Part of a small language model's weights.
Size: 8 layers, width 128, 2 heads of 64, vocabulary 6437, 2.42M parameters.
Architecture: LayerNorm before each block, no position embeddings, biases, tied embeddings, ALiBi.
Training: a variant of SOAP for these matrices, 119M tokens, 7270 steps.
Each number is 128 + 24 x the weight over its row's rms, rounded and kept within 0 to 255. Layers, rows and columns count from 0. The size above them is the row's rms in percent of the matrix's.

# layer 5 attention key, 128x128, rms 0.133, rows 109-127, columns 64-127
size [ 73  89  80  93  85  83  85  92  77  89  88  77  78 101  92  78  82  82  93]
[[147 150 151 191 132 114 146  95 130  96  90 108 148 141 102 138 133 132  67 120 108 118 116  98 129 127 117 105 129 151 136 109 135 153 102 156 111 112 148  63 140 107 138 156 172 165 115 102 124 143 122  87 113 123 129 117 151  89  82  94 127 147 106 144]
 [122 118 136 113 105 135 154 144 138 116 163 130 131 112 109 143 121 159 179 122 126 146 144 140 138 101 137 107 101 127 155 130 122 123 139 115 129 138 149 133 109 121 122  91  79 127 133 159 150 101 113 138  90  85 121 130 107  94 217 142 132 149  93 105]
 [147 142 127 103 118 148 113 138 172  95 113  88  69 131 156 136 113 133 161 125 135  72 115  88 104 155 105 131  70  99 125 131 125 124 106 149 132 135 136 102 130 127  97 138 137  95  88 135 139 130 139 131 127 114 134 101 129 150 156 123 144 114 105 115]
 [162 106 133 120 140 110 142  89 143 133 116 123 125 150 133 171 145 103  77 105 119  92 150 143 147 129 139 131 101 135 113 161 112 100 179 133 104 144 103 128 124 127 124 151 185 150  91 127  98 156 147 139 171 132 137 122 147 125 115  70 137 113 120 106]
 [135 140 129 126 130 135 166 111 132 141 117 102 127 166 106 131  87 109 120 123 102 148 109 133 103 160  97  87 145 159 102 133 110 121 117 144 138  72 154 106  91 115 129  95 129 105 122 135 153 156 130 136  77 155 116 174 136 133 106 167 110 145 119 158]
 [132 128 107 143 120 141 100 147 137  99 122 158 135 140  83 105 114 127  92 145 145 105 143 113 111 110 124 176 165 136 111 110 156 134 114 121  98 133 130  93 134 163 109 173 122 109  75 100 146 115 108 121 137 108 152 140 112 136 147 142 118 105 169 144]
 [120 111 143 118 153 139 180 105 145 104 132 109 111  99 174 125 158 137 142 113 163 135 122 108  81 143  93 102 120 155  92 127 115  85 125 146  88 127 126 133  84 150 135 101 125 130 171  87 134 162 142 155 136 113  78 100  86  93 162 109 116 129 131 140]
 [144 139 129 161 187 104 126  93 131 134  81 112 138 107 160 146 127 153 143 121 141 103 129  95 140 115 169 134 135 121 119  91  91 131 121 129 114 118 115 112  93  98 151 132 174 153 141 149  81 192 160 125 121 121 148 154 140 170 117 138 156 124  99 122]
 [128 125 184 155 140 131 143 101 152  97  70 105  97 149 169 158 113 110  94 128 149  96 101  80 127 131 129 121 128 137 133  89 112 156  73 143 133 157 122 117 131 115 117 144 130 102 118 139 166 127 125 111 162 182 154  93 110 145 119 155  88 104  95 154]
 [120 137 114 100 168  86 124 120 169 149  87  93  97  86 185 104 159 131 129 118 140 139 137 129 143 137 119 140 135 152 110 103 146 119 144 112 136 135 138 147  81 136 169 100 162 115 158 114 109 151 134 166 150 114  85 134 116  97 128 171 133 103  99 128]
 [138 176 140 121 143 155 167 147 131 125 118 128 165 146 132 130 126 142 117 122 106 136 125 148  86 114 116 154 141 147 121 160 115 108  99 136 117  84 151 143 126 157 124 120 157 138 167 162 162 149 155 134  80 109 124 171 117 125 127 124 173 163 128 169]
 [139 125 142 103 124  88 126 179  92 166 115 134 134 131  95 149 159 116 160 112 164 157 144 158  92 171 157 130 106 107 138 160 139 118 143 125 103 110 113 111 130 111 110 162 145 176 162  99 101 128 111 113 137 129 125 111 173 107  96  65 103 148 180  95]
 [156 119 152 147 144 153 125 137 177 131 131 112 130  96 140 150 184 155 131 108 162 111 157 151 146 102 135 174 107 121 122  99 122 149  76 134 112 163 156 106 124 131 122 136 147 115 134 139 112 152 157 113 114 138 121 111 101 154 138 157 120  81 142 129]
 [173 150 116 121 181 164 191 117 123 147 129  89 100 123 132 114 136 114 138 119 135 124 134 139  59 121 104 107 129 136 101 124 142  92  90 176  79  84 151  76 121 134 109 156 143 156 150 154 126 142 168 162 100 107 100 147 114 108 108 105 172 119 123 126]
 [111  80 138 118 120 115 161 147 142 142 174 101 106 137 112 143 171 122 110  84 105 110 137 149 143 104 133 107  91  91 125 124  91 129 110 159 114 178 108 133 144 139 105 105 124 149 129 133 123  87 122 147 143 119  96 120 123 102  99  79  89 171 130 118]
 [123 132 139 131 178 147 136 114 130 128 152 127 169 103 155 145 151 202 171 128 167 133 136 170 126 112 181 161 125 129 123 134 165 165 137 128  99 159 138 146 141 140 126 128  84 129 176 153 148 115 147 121 135 101 123 111 105 144 197 165 156 133 151 120]
 [103 145 103 123 103 145 132 126 116  84 169 153 110 110 113 122 120 187 142 101  96  96 117  96 133 132 127 126 122 126 111 107 113 117 153 117 114 109 165 190 152 168 184  83 114  85 158 135 153 152 134 103 143 142 119 114  78 106 160 113 119 156  68 123]
 [152 190 112 121 129 152  93 128 122  87 147 130 158 109 126 127 153 179 136 144 114 112 162 110 138  89 144 183  96 108  86 166 121 122 105 119 108 158 137 132 121 134 120  96 142 135 112 160 128 140 183 124 105 100 145 124 121 181 160 162 131 101 144 136]
 [173 172 125 114 121  79 153 141 120 149 134 142  86 113  98 131 104 126 151  99 143 140 121 128 125 148 141 140 117 151 159  88 113 156 130 127 150  51 111 120 115  80 107 137 112 140 149 164 160 152 110 104 113 111 128 140 148  97 111 113 188 113 111 101]]
# layer 5 attention query, 128x128, rms 0.155, rows 110-127, columns 64-127
size [ 72  78  89  76  77  77  77  72  81  81  67  72  86  76  67  70  70  84]
[[146 152 110 152  72 151 134 126  89 143 132 156 100  80 118 110 101 140 152 132 134 144 123 150 152 108 133 121  91 151 125 130 104 117 159 108 158  90 100 148 109 120 153 111 108 179 141 148 130 161  95 128 117 147  81 118 139  96 137 159 159 149 116  90]
 [112 154 143  95 117 173 102 132 135 118 123  88 120 139 134 146  96  98 132 147 102  78 157  99 125 134 101 139  93 108 135 121 118 125  75 154 131 114 132 114 137 134 125 136  93 117  89 165 127 148 146 136 109 177 126 117 124 144 142 112 101  92  73 119]
 [129 144 162  71 145 116  99 125 147 140 127 112 159 111 126 114 128 107  96 121 122 103 155 118 114 124 124 117  93 109 134 173 137 105 164 154 145 156 134 115 158 134 106 139 166 128  71 119  68 133 145 149 138 103  98 104 158 178 112 114 115 151 130 137]
 [130 138 124 143 115 138  94 115 144 132 138 147 136 146 101 123 121  86 109 109 105 123  75 133 142 107  96 113 157 154 157 130 145 108 111 156 107 123 129  96 145 139 151 102 110  91 143 148 122 152 134 139 129 142 112 173 178 135 126 147 130 124 100 153]
 [102 114  90 131 106 100 119 174 136  95 171 130 116 138 113 141 117 130  81 103 153 133 121 126 146 149  97 101 125 153  94 110 128 185 100 147 121  96 156 131 150 166  92 142 162 108 109 133 162 117 140 106 129  98 102 119 156 128 123 139  99 110 173 147]
 [153 138 164 147 133 119 176  88 150 134 108 109 161  86 173 135 202 150 131 131 140 134 113 119  93 173 133 110 135 108 105 117 118  99 126 154 139 142 127 168 134 104 153 135 139 148  71  86 121 117 140 155 170  90 148 121 103  82 134 100 155 112 126 153]
 [148 133 145 114 175  90 103  59 168 123 143 123 129 164 135 127 155 186 121 106 105 135 114 103 163 141 164 152 127 144 139 109 147 136 132 140 147 152 104 117  77  99 127 170 143 132 127 139  82 167 150 146 148 133 138 167 123 148 125 126 161  98  98 111]
 [122 140 206 138 134 111 156  92 149 129 149 110 116 181 148 143 170 138 111 131 125 118  86  82 143 129 128 105 134 123 137  94 104 151 112 129 115 136 128 119 170 122 108 171 105  90 131 160 165 106 114  74 137 148 139 112 141 150 116 124 113 111 112 142]
 [146 107 107 123 153  81 152  87 146 125 105 117 108 110 164 132 164 139 143 125 138 176 126 134 151 115 168 166 148 140  96  75 107 111 154 155 112 154 114 163  61 134 134 130 110 121 160 103 121 146 139 168 195 106 159 151 105 120 154 139 120 104 107 126]
 [136 150 124 152 145 131 121 151 133 124 135 142 130 132  91 130 121 162 134 111 141 105 138 108  63 133 149 134 151 128 125 154 110 111 108 108 105 138 161 150 117 124 128 104 152  95 128 157 120 133 174  95 119  82 119 153 135 144 122 143 147  98 146 162]
 [131 153 157 127 136  97 176 145 120 136 110 148 101 114 146 118 113 130 157 119 150 163 156 160 102 189 158 147  97  92 116 159 136 150 142 112 107 111 129 157  75 115 120 116 100 176 160 118 134 105 116 111 130 128 132  89 100  44 123  85 143 171 137 120]
 [131 107 134 151 135  97 105 123 130 134 182 142 155 153 136 122 201 152 131 146 158 116 101 120 187 125 138 143 153 128 101 105 158 150 119 161 113 128 100 111 153 111 135 143  91 120 143 143  90 137 124 154 164 150 135 136 137 114 120 102 139  89 108  92]
 [113 157 130 114 129 156 172 114 109 122 135 132 120 100 156 123 151 176 100 122 149 116 111 122 114  98  77 147 128 119 126 143 128 106  70 142 114 125 122 119 139 134 151 136 122 121 139 179 124 146 138 145 117 101 109 156 115 109 113 106 148 123 107 130]
 [ 96 101 150 111 125 145 103 133 129 179 144  92 136  79 100 115 146 111 114 125 131 132 133 154 142 121 159 110  60  86 151 153  78 104 152 152 155 157 137 150 143 150 130 137 130 149 156 108 147 103 119 107 155 117 123 103 112 113 101  99  92 165 129 134]
 [127 127 131 181 152 114 132 145 143 117 135 120 122 107 158 150 146 138 163 143 148 120 140 115 147  98 166 127 132 174 115 144 158 137 143 122 145 118  55 117 127  93  98 167  83 124 161 143 134 131  99 137 139 108 110 104 110 130 145 123 170 131 161 119]
 [127 125 111 111 126 159 132 105 140  99  86 129 125  94 131 130 131 112 153 108  89  70 130  93  46 143 119 115 142 111 125  79 105 110  88 108 148 107 159 141 141 126 159  73 142 180 116 100 129 128 156 124 123  89 143 118 103 159 165 110 105 130 134 124]
 [152 104 135 113 150 153 101 136 147  68 153 121 143 109 124 123 142 144 177 145 134 100 133  75 117 127 118 144 127 143 125 172 141 152 133 128 133 143  92 104 118 134  88 132 126 127  57 135  91 142 149 160 114 145 141 131 128 128 106 117  95  83 157 114]
 [147 161  97 138  99  98 163 138 118 122  91 139 117 115 116  86 108 156 144 116 140 150 132 125 192 129 138 149 141 140 139 121 133 163 101 141 135  69 147 122  94 123 146 109 115 129 170 121 125 134  91 148 138 148 123 142 131 143 132 117 184 112  86  71]]
# layer 5 attention value, 128x128, rms 0.114, rows 64-97, columns 64-127
size [104  95  88  89  91  95  97  93  91  99 102  88  94  92  91  98  95  88  92  98 102  97  95 100 102  93  98 100  89 103 100  92 103  91]
[[158 118 123 116 162 140 127 101 142 139 118 107 130 146 130 143 118 127 104 162 119 140 141 116 148 143 105  90 108 156 158 153  87  75 136 140 153 168 113  75 152 183 129 111 143 138 135 133 103 132 137 136 110 176 109  91 124 156 122 132 116 128 126 113]
 [117 129 114 109 136 107 104 179 103  86  95 166 133 173 164 151  89 135 125 125 158 120 129 148 107 130 119  81 182 125 145 136 135 109 158 149 113 146 145 110 149 147 117 138 124  89 106 138  94 108 114 125 165 146 127  97 141 154 137 104 110 145  85 156]
 [143 130 138 142 162 118 131  60 129 122 158 107 122 124 106 143 147 125 152 124  85 110 112 113 116 169 183 125 113 141  98 143 136 136 108 123 179  93 146 139 120 142 140 101 137 142 129 114 181 151 119  83 129 162 187 105 137 139 145 148 174 105 108 144]
 [125 126 125 122 152 111 136  98 135 151  86 150 135 159 111 110  96 131 104 143 173 126 130 151 123 154  84 166 128 123 142  95 125 136 140 152 167 141 136 140 132 150 155  71 149 132 124 156 164 100  92 118  91 144 158 107 125 119 128 188 121 140 132  58]
 [137 133  99 118 138 141 185 100 140 110 158 129 129 141 130 101 142 123 118 168 144  97 135 114 138 115 122 126 118 157 114 140 121 145 118 148 141 141 120 116 118 114 113  57 150 137 112 121  95 129 148  84 147 142 184  95 155  73 149 104 138  91 167 137]
 [145 148 137 146  84 118 108 150 172 142 117 101  59 149 156  99  96 176 151 114 138 166 132 116 143 143 114 133 145 116 115 126 138 128 117 179 130 151 106 111 202 111 132 164 126 140 107 131 123 127 111 124 116 144 114 122 135 140 110 138 100 165 129 111]
 [126 125 130 131 112  36  92 121 143 112  92 136 132  94 152  68 109 103 127  88 156  82 154 160 146 124 164 149 127  95 119 128 130 108 115 115 157 113 155 156  81 162 109 119 138 142 131 130 155 142 115 142 140 131 150 157 129  97 156 105  97  93 144 171]
 [120  92 160 157 121 123 100 148  84 130 100 146 127 162 133 162  99 111 130 134 164 128 145 109 127 141 148 120 151 139 155 113 105 107  99  97 111 110 142 162 133 144  78 115 134 162 129 110 106 123 128 152 101 131  99 115  92 129 152 104  99 128  98 157]
 [125 153 128 131 155 143 146 105 122 142 152 128 135 137 150 115 172 137 134 144  91 125  90 115 123  99 119 140 102 143 134 133 121 131 104 122 178 153  61 130 108 136 123  91 122 132 133 141 128 121 153 117 106 133  90 161  80  77  95  93 141  91 121 146]
 [133 117 109 164 133 138 104 127 144  99 128 108 117  75 123 132 138 147  57 211 117 122 154 151 128 120 159 123 113 125 145 121 132 112 194 137  98 169 146 131 127 115 156  66 145 125 125 153 170  88 143 107 124 120 109 143 150 127  87 104 116 128 139 133]
 [158 106 172 128 154 128 147 128 118 128 103  96 116  98 121 167 102  94 158 131 125 164 135 152 173 181 116  86 138 183 120  92 150 124 101 171 106 132 134 127 119 134 130 114 127 144 126 146 122 138 163 182 195 133 143 114 107 141 134 122 128 142 110  88]
 [141 143 119 193 143 138  84 172 147 102 149 104 146 105 149 116 133 115 112 163 127 129 149 140 135 139  62 108 130 161 119 162 128  87 122 159  96 146 106 110 158 116 132 104 139 103 120 117 107 149 134 105 130 133 153 134 122  98 125 103  83 116 113 132]
 [120 122  98 131 113  94 149 125 107 106 120 137 144 153 121 133 137 163 110 129 103 153 150 140  92 146  89 130 102 169 122 143 122 148  57 101 139  93 139 115 141 131 130 150 136 123 159  86 144 112 158 120  75 101 102 129 131 153 139 160 136 111 123 126]
 [ 98 119 153 118 114 149 124 138 111 117 151 123 131 139 106 153 171 157 108 133 139  86 115 136 106 135 130  70 143 126 101 164 149 138 152 114 147 135 116 140 145 141 148 125 128 155 112  78 148 129 170  97 139 122 124  85 121 134  97 156  98 129 151 119]
 [130 130 134 122 134 111 143 122 133 135 108 136 116 158 162 114 101 100 129 180 106 118 161 155 115 149 103 113 115 145 138 111 129 149  94 114 134 113 103 110 134 152 148 156 127 194 128 103 179 132 125 138 120 132 132  87 166 122 103 137 158 139 101 137]
 [127  89 126 120 148  89 142 130 104  84 131 120 136 142 165 146 110 118 158 150 127 184 152 133 122 141 140  96 154 116 109 167 132 105 154 137 171  97 134 158 106 133 109 111 100 109 120 145 156  84 130 151 112 107 134  93 125 127 119 147 131 130 131 140]
 [104 109 144 145 139 115 155 130 130 148 123 123 148 107 121 131 155 146  68 114 141 132 156 135 116 141 140 115 140  92 106 111 169 181 114 108 128 111 121 140 128 127 162 173 135 158 137 113 132 134 126  81 134 118 135 136 126 119 159 100 110 124 124 133]
 [123 146 119 121 139 153 140 138 187 135 112 122 162 109 110 138 113 136 106 108 108 126 112 154 162  93 113 106  88 162 142 111 150 124 162 132 116 140  96 150 109  72 117 135 193 183 124 123 121 130 120  90 149 109  93 166 117  84 134 139 139 130 161 109]
 [114  95 133  97 121 136 134 115 109 123 135  95 164 118 123 151 166 174 157  91 128 119 149 124 115  86 122 139  84 115 132 112 166  97 154 121 150 146 126 152 204 108 134 134 133 136 138 116 145 104 147 116 164  60 138  82 125 138  62 124 118 110 117  89]
 [113 128 151 106  88 165  68 147 126 128 113 127  95 109 102 154 121 122 120 136 164 135 162 129 131 144 101 113 105 128 158 145 160 115  66 130  78 145 144 113 128 126 127 126 119 120 128 152 127 150 139 152 146 135 127 117 136 149 115 137 148 133 133 108]
 [127 102 117 111 126 150 131 147 153 154 149 123 119  89 111 115 174 106 116 122 168 158 140 157 126 125 130 123 158 110 153 123 120 149 110 159  92 141 176 156 150 157 185 124 116 116 148 137 153 156 119 120 143 111 124 101 152 125 150 118 131 176 142 123]
 [144 187  89 177 148 126 135 130 138  92 147 137 127 122 107 116 116 137 137 160 127 152 100 111 139  76 100 150 120 140 119 108 129 110 147 138 110 145  98  91 119 115 143 120 123 111 144 131 135 144 110 106 182 108 123 146 125 174 125 126 124 138 123 145]
 [141 129 118 160 160 143 146 113 118 133 156 126 109 162 116 180 123 146 133 168 152 117 127 152 108 134 124 129 146 141 148 138 124  94 136 137 141 147 115 113 134 123 160 167 109  85 136 110 140 131 132 130 151  84 138 122 159  76 109 109 167  61 155 149]
 [128 116  74 142 140 117 121 120 132 128 131  90 114 120 127 130 172 142 134 110 124 178 126 147 128 109 112 128 127 128 126 130 136 115 143 120 113 150 136 108 115  87 186 168 131  79 133 116 167 126 111  59 104  61 125 132 155 146 143 148 178 147 129 126]
 [135 110 142 168 129 146 132 123 150 148 106 134 129 103 132 132 168  77 143 113 114  94 124 119 103 118 139 101  92 149 135  81 149 139  98 107 126 133 130  76 101 146 136 164 121 133  98 121 172 138 151 121 154 152 131 164 140 155 156 135 207 134 167 131]
 [121 127 141 118  93 132 107 126 166 108  92 144 108 119 141 122 153 129 123 117 149 163 119 176 137 148 103 112 137 123 133  95 131 124  95 175 103 128 118 142 120  97 110 138 112  99 135 126 151 146 126 137 120 122 131 168 105 150 143 156 142 117 122  79]
 [113  83 178 113 142 146 148 111  80 108 117 125 115 141 132 109 164 143 176 137 124 111 153 112 142 118 154 134 128 159 133 129 144 177 102  88 171 128  96 105 146 129 146 115 135 111 101 132 125 107 138 181 121 121  90  71 106 186 118 111 121 123 122 119]
 [123 169  82 171 154 136 104 132 157 164 128 162 117 124 140 114 106 104 107 148 136 138 130 126 125 157 130 127 103 145 115 131 136  87 179 140 135 146 153 137  87 149 132 112 121 112 158 152 155 152  98 130 120 124 140 194 130 101 166 144  96 146 138 156]
 [ 95 112 158 166 127 105 142 126  97 117  98 179 122 135 107 179 145 182 116 146 174 134 139 178 116 123 149 117 107  98 121 139 168 122  88  62  86 117 139 119 134 114 117 161 132 113  79 149 123 153  93  99 131  96 123 107 163 178 152 116 148 122 130 131]
 [150 143 117 113 102 138 125 137  91 159 139 136 120 120  87 111 189 146 118 165 115 137 122 130 131 187 115 107 118  86 111 161 119 152 105 160 103 140 160  99 154 109 134 126 118 140 126  85 136 143 124  90 141  93 175 147 162 185 148 146 131 123 116  85]
 [153 121  92 117 163 104 141 130 112 142 117  89 131 164 136 120 126 140 159 137 132 128 184 109 127 116 130  85  79 112 110 122 160 157 147 110 116 153 124 144 147 128 107  97 142 157 115 142  97 167 102 147  72 138 142 132 155  86 101 159 149 145 141 135]
 [109 131 169 143 137  95 129 129 124 154 129 113 120  90 141 112 132 102  97 163 161 132 124 134 136 109 101 113 155 133 105 147 131 119 119 152 147 170  97 129 107 181 100 125 108 162  76 117 138 102 108 151 116 172 134  93 108  78 150 144 109 140 111 127]
 [127 105 162 130 150 156 161 127 125 156 150 129 132 102 130 153 123 137  80 128 133 130 145 119  98 137 134 110  96 105 127 198 148 175  98 110 157  84 120  85 117 151 132 159 125 180 138  98 115 102 172 154  75 159 140  84 118 156  79 129 130  91  94 112]
 [133 120 100 116 140 144 190 133 141 160 144 137 104 117  93  68 170 171 137 158 130 176 164 126 148 139 130 125 121 137  85 146 144 142 121 161 100 157 111 158 143 107 141 132 149 160 145 101 133 135  94 112 134 110  93 135 108 145 157 114 128 120 139  44]]
# layer 5 attention output (transposed), 128x128, rms 0.104, rows 64-97, columns 64-127
size [100  95  95  82  91  83  89  85  78  88  99  75  85  89  86  96  81  84  93  85 101  86  89  86  97  95  87  94  88  93  97  87  95  81]
[[142 109 132 129 115 141 133 183 134 140 124 159 121  95 130 173  78  96 126 167 155 145 155 128 100 122 128 156 167  98 127 103 183 181  84 149 150 114 149 147 136 155 121 111  88  87 144 109 158 165 130 115 125 111  99 146  98 124 148  95 151 157 122  93]
 [149  88  89  98 126 133 135 114 181 129 126 118 118  85 110 134 138 194 142 137 148 161 127  72 172 129 150 125 118 119 116 131 142 162  85 119 120 124 148 125 124 128 130  90 156 137 121 157 142 135 157 139 126  99 150 125 150 117 162 117 140 120 128  94]
 [108 122 131 142 110 139 130 145  95 111 161 116 126 143 121 156  92 127 129 177 127  83 154 123 140 107  90 144  52 114 135 167 117  97 144 144 143 151 108 143 139 132 159 142 131 141 117 146 102 125 115 133 177  88 111 137 142 126 123 142 121 157 130 105]
 [150 133 102 126 114 164 107 150  91 145 139 171 159 101 151 150 109 128 136 113  96 124 164 141 117 124  93  72 146 160 112 139 125 110 107  68 103 115 123 139 132 115  95 143 100 206 150 114 136 162 163 154 145  60  95 122 115 127 104 102 106 119 138 137]
 [100 163 160 122 134  88 110 105 116 140 158  92 141 110 165 131  87  89  84 132 107 133  99  92  88 130 141 128  94  77 162 141 136 104 112  88 120 111 128 165 114 175 152 139 112 107 116 143 147 140 116 133 158 138 127 112 140 144  90 121 127 143 110 113]
 [134 125 133 151 135 138 131 171 137 138 122 128 127 121 106 164 152 113 119 160  87 129 129 122 124 144 118 101 114 137 153  90 144 118 125  72 131 132 127 149 128 122 136 160 131 124 134 126 112 119 150  90 121 153 108 132 124 130 170 114 148 170 131 178]
 [138 175 109 120 132 210 133 133  82 147 120  90 131 159 135 149 154 143 134 135  90 154  89 117 140 132 130 126 151 133 147 131 128 127  77  87 100 123  96 117 150 124 160 147 124 143 126  95 118 108 133 104  89  97 133  90 106 141 121 167 174 150  97 144]
 [111 158  86 101 136 141 140 112 170 173 106  87 118 106 119 139 102 104 142  95 156 133 131 155 162 134 138 143 128 166 139 140 163 147 154 129 116 113 151 119 108 119 148 127 114 136 143 119 138 130 129 101  77 116  98 155 170 125 108 157 164 112 136 120]
 [110 157  81 202 103 126 129 123  75 121 117 143 102 131 125 105  75  79 102 126 112 134 148 132 158 152 118 140 178 153  94 150 104 110 167 165 134 130 110  90 121 128 133 162 147 125 136 117 110 111 106 117 138 150 149 134 118 138 150 131 118 143 149 109]
 [139 158 121 129 172 118 139 152 125 104 149 112 156 135 116 115  65 172 161 126 116  92 104 117  78 118 133  78 149 111 132 108 124 144 117 156 128 143 105 116 136 142 126 140 114 148 134 122 111 163 118 105 114 143 160 105 127  98 157 126 134 157 119 122]
 [121 137  97 119 112 161 139 115 129 154 127 133 141  93 125 140 109 133 104 135 165  96 109 137  99  80 136 115 111 121 150 125 115 148  81 136 148 163 158 146 139 117 115 119 161 128 128 104  97 140  69 122 100 122 106 125 143 121 134 127 137 155 114 115]
 [138 137 123  94 139  85 162 140 168 150  99 141  98 107 126 116 110 127 153 126 126 127 136 145 117 104 147 156 168  84 205  83 169 130 101 126 125 157 114 130 154 128 115 100 138  92 122  94 117 101  78 123 111  93 135  85  97  96 127 147  99 132 146 106]
 [162  98 133 131 113 135 120 110 129 144 125 124 151 130 137  96 138 124 136  94 154 134 156 124 204 151 133 143 149 111 115 161 143 101 151 138  59 134 139 134 102 128 101 134 125 147  94 112 152  80 121 183 142  86 136 142 138 101  72  96 157 184  93 142]
 [153 172 131 128 106 100 127 107  81 121 124 142 101 109 167  85 125 149 142 100 124 149 191 122 127  96 121 150 145  87 149 135 106 117 138 105 141 126 146 132 131 116 134 168 136 128  91 139 110 167 111 114 111  90 175 164 143 132 151 153 132  97  97  97]
 [132  84 176 129 156 148 141 147 113 115 139  69 146  86 115 146 141 150 141 144 119 135 145 100 125 116 175 129 114 134 140 168 109 142 163 110 118 122 107 121 168  99 100 103 118  78 130 108 123 136 115 130 136  55 135 137 124 115 119 126 118 143 146 186]
 [130 141 122 107 117 172  95 142 104 144 130 101 148  97 122 122 133 138 131 137 134  92 144 105 145 136 135 135 115 146 178  87 134 152 136 159 109 130 122  99 127 121 110 120 135 202 170 187 108 154 125 136 143 134 115 157  98 168 138 118 118 131  95 104]
 [124 147 159  74 132 130 121 141 124 102 147 107 160 118 127 122 111 109 157 127  96 124 126 114 169 136 130  99 132 124 169 167  71  92 149 153 108 143  96 120 123  59  96 119 147 136  78 152 113 158 115 157 128 120 103 157 125 146 108 173 185 130 142 165]
 [164 112 139 123 133 129 119 115 151  67 115 159  93  94 140 141 116 137 127 112  70 131 117 161 108 141 121 128 170 111  95 151  93 160  96 117 153  90 155 145 112 152 121 153 112 120 168 106 142 150 131 121 112 168 172 156 110 142  75 125 132 148 155 125]
 [148 164 117 130 121 106 149 124  88  99 108 187 122 118 132 127 114 136 115 160 118  99 103 136 111 154 110  78 138 142  98 142  70 131 115 130 144 135 136  96  88 125 141 125 172 136 131 139 152 132 106 107 127 140 156 125 114 116 146 155 163 136  90 131]
 [168 138  73 134 177 127 144 113 170 124  63 132 141 134 126 105 133 124 121  98 147 123 136 107 138  98  99 142 103 116 125 107 113 122 165 124 122 128 111 169 130 154 153 144 163  72  93 134 107 145 128 133 125 130 108 128 137 139 113 105 144 125 100 100]
 [153 126 129 110 142 160 142 114 133 124 126 114 141 167 166 129 138 138 145 136 134 115 154 104 175  86 127 141 138 120 126 141 156  97 125 107 105 144  95 108 108  88 122 140 177  85  99 115 103 162 136 106 121 145 145 155 147 142 110 117 107  83 102 122]
 [130 129 142  92  78 123 151 160 153  89 119 129 115 138 113 121 172 141 107 111 133  99 129 148  98 155 148 127 109  98 113 132 133 143 130 142  96 165 159 112 126 139 129 112 129 134 102 110 110 116 135 137 132 154 124 110 138 118 163  69 115 134 123 129]
 [150 127 124 121 134 125 134  97 161 107  95 131  99 126  98  84 103 106 134 145  99 154 126 104 103 125 150 161 112  96 105  96 129 165 127 141 142  97 108 141 138 103 127 123 109 156 119  91 136  92 117 153 172 153 110 114  92 181 143 131 114 144  80 112]
 [128 128 144 123 106 147  93 119 133 113 132 149 161 160 139  80 113 116 123 158 140  87 153 145 126 166 124  80 160 138 105 137 187 140 130 192  97 141 148 118 133 135  69 149 171 116  83 115 138 130 123 151 121 143 114 111 126 121 112  85 105 126 119 122]
 [132 152 158 114 123 101 123 131 135  97 143 139 140 148 133 134 111 116 121 140 137 142 161 138  84 135 116 169 147 114 134 184 115 146 173 116 124 155 122 193 160 102 142 131 156 126 105  79 141 111 115 130 130 119 137  78  91 148 106 150 106 129 114 142]
 [135 139 145 130 135 151 159  85 124 139 111 152 143 109 129 104 154 133  90 118 111  98 121 121  94  98  80 139 132 129 124 163 115 145 171  87 104 107 105 139 144 163 125 139 114 170 132  93 132 102 112  94 130 143 123 105 142 124 112 117 111 139 121  99]
 [157 117 136 119 132 117 128 155 118  95 156 126 106 156 125 153 109 106 115 117 120 130 149 158 107 178 114 112 106 149 175  76  69 140 122 193 160 144 167 131 119 110 154 113 150 159 130 117  92 133 136 144 145 135 147 124 142  78 159 135 129 134  90 182]
 [127 138 118 169 102 131 125 115 161 138 108 142 145 131 154 128 113 135 146  85 116  72 129 108 178 105 134 183 123 150 116 121 142 172  86 125  93 131  95 134 171 156 106 116 110 156 155 116 113 131 141 133  80 168 145 108 149 146 161 142 134 109 106 135]
 [154  94  87  73 123 148 128 125 111 133 121  85  76 164 128 112 147 131 105 109 138 134 171 108 103 116  75  94 130 139 139 146  83 130 147 118 139  91 110  99 113 103 149 128 163 117 144 109 176 144 164 162 115 137 114 121 136 113  89 183 121 131  97 114]
 [116 165 131 146 176 132 106 104  95 148 134 134 154 123 168 137 130 133 105 119 130 110 123 121 119  63 120  94 128 124 143  88 111 111 133  96 102 169 127 118 148 136 160 141 140 104 128 121 144 127  89 161 185 159 113  94 139 106 120  91 109 151 136 110]
 [112 143 128 132  88 121  96 104 128 111 109  58 149  82 165 142  92 118 131 119 121 106  90  97 107 173 130 135 147 162 137 152 122  75 118 134 105 143 144 149 139 126 143 131 141  94 126 123 160 134 139 120 150 128 109 137  93 167 172 129  84 131 153 159]
 [128 160 117 129 162  99 122 129 115 179  68 128 132 133 110 149 106 142 208 137 109 105 141 128 113 140 139 103 111 134 178 157 177  75 104  92 121  67 132 118  92 123 122  83 106 117 125 119 150 118 121 141 151  80 146 142 143 131  89 131 132 145 135 139]
 [119 114 100 104 122 142 116  84  94 156 159 139 153 142 153 133 117  99 154 154 144 140 127 155 168 143 107 148 152 131 136  92  81 115 131  87 150 161 141 110 144 110 161  76 118  96  98  80 103 171 120 175 147 108 131 165 158 158 140 158 141 136 125 124]
 [137 141 122 175 125  96  75 104 102 134 123  92 159 176 131 130 120  92 130 114 144 115 135  87 117 128 118  69 162 128 168 104 129 164 124  83 126 112 151  80 128 100 100 127 132 120 121 110 116 147 121 112 123 148  90 128 187 120 117  94 123 161 115 178]]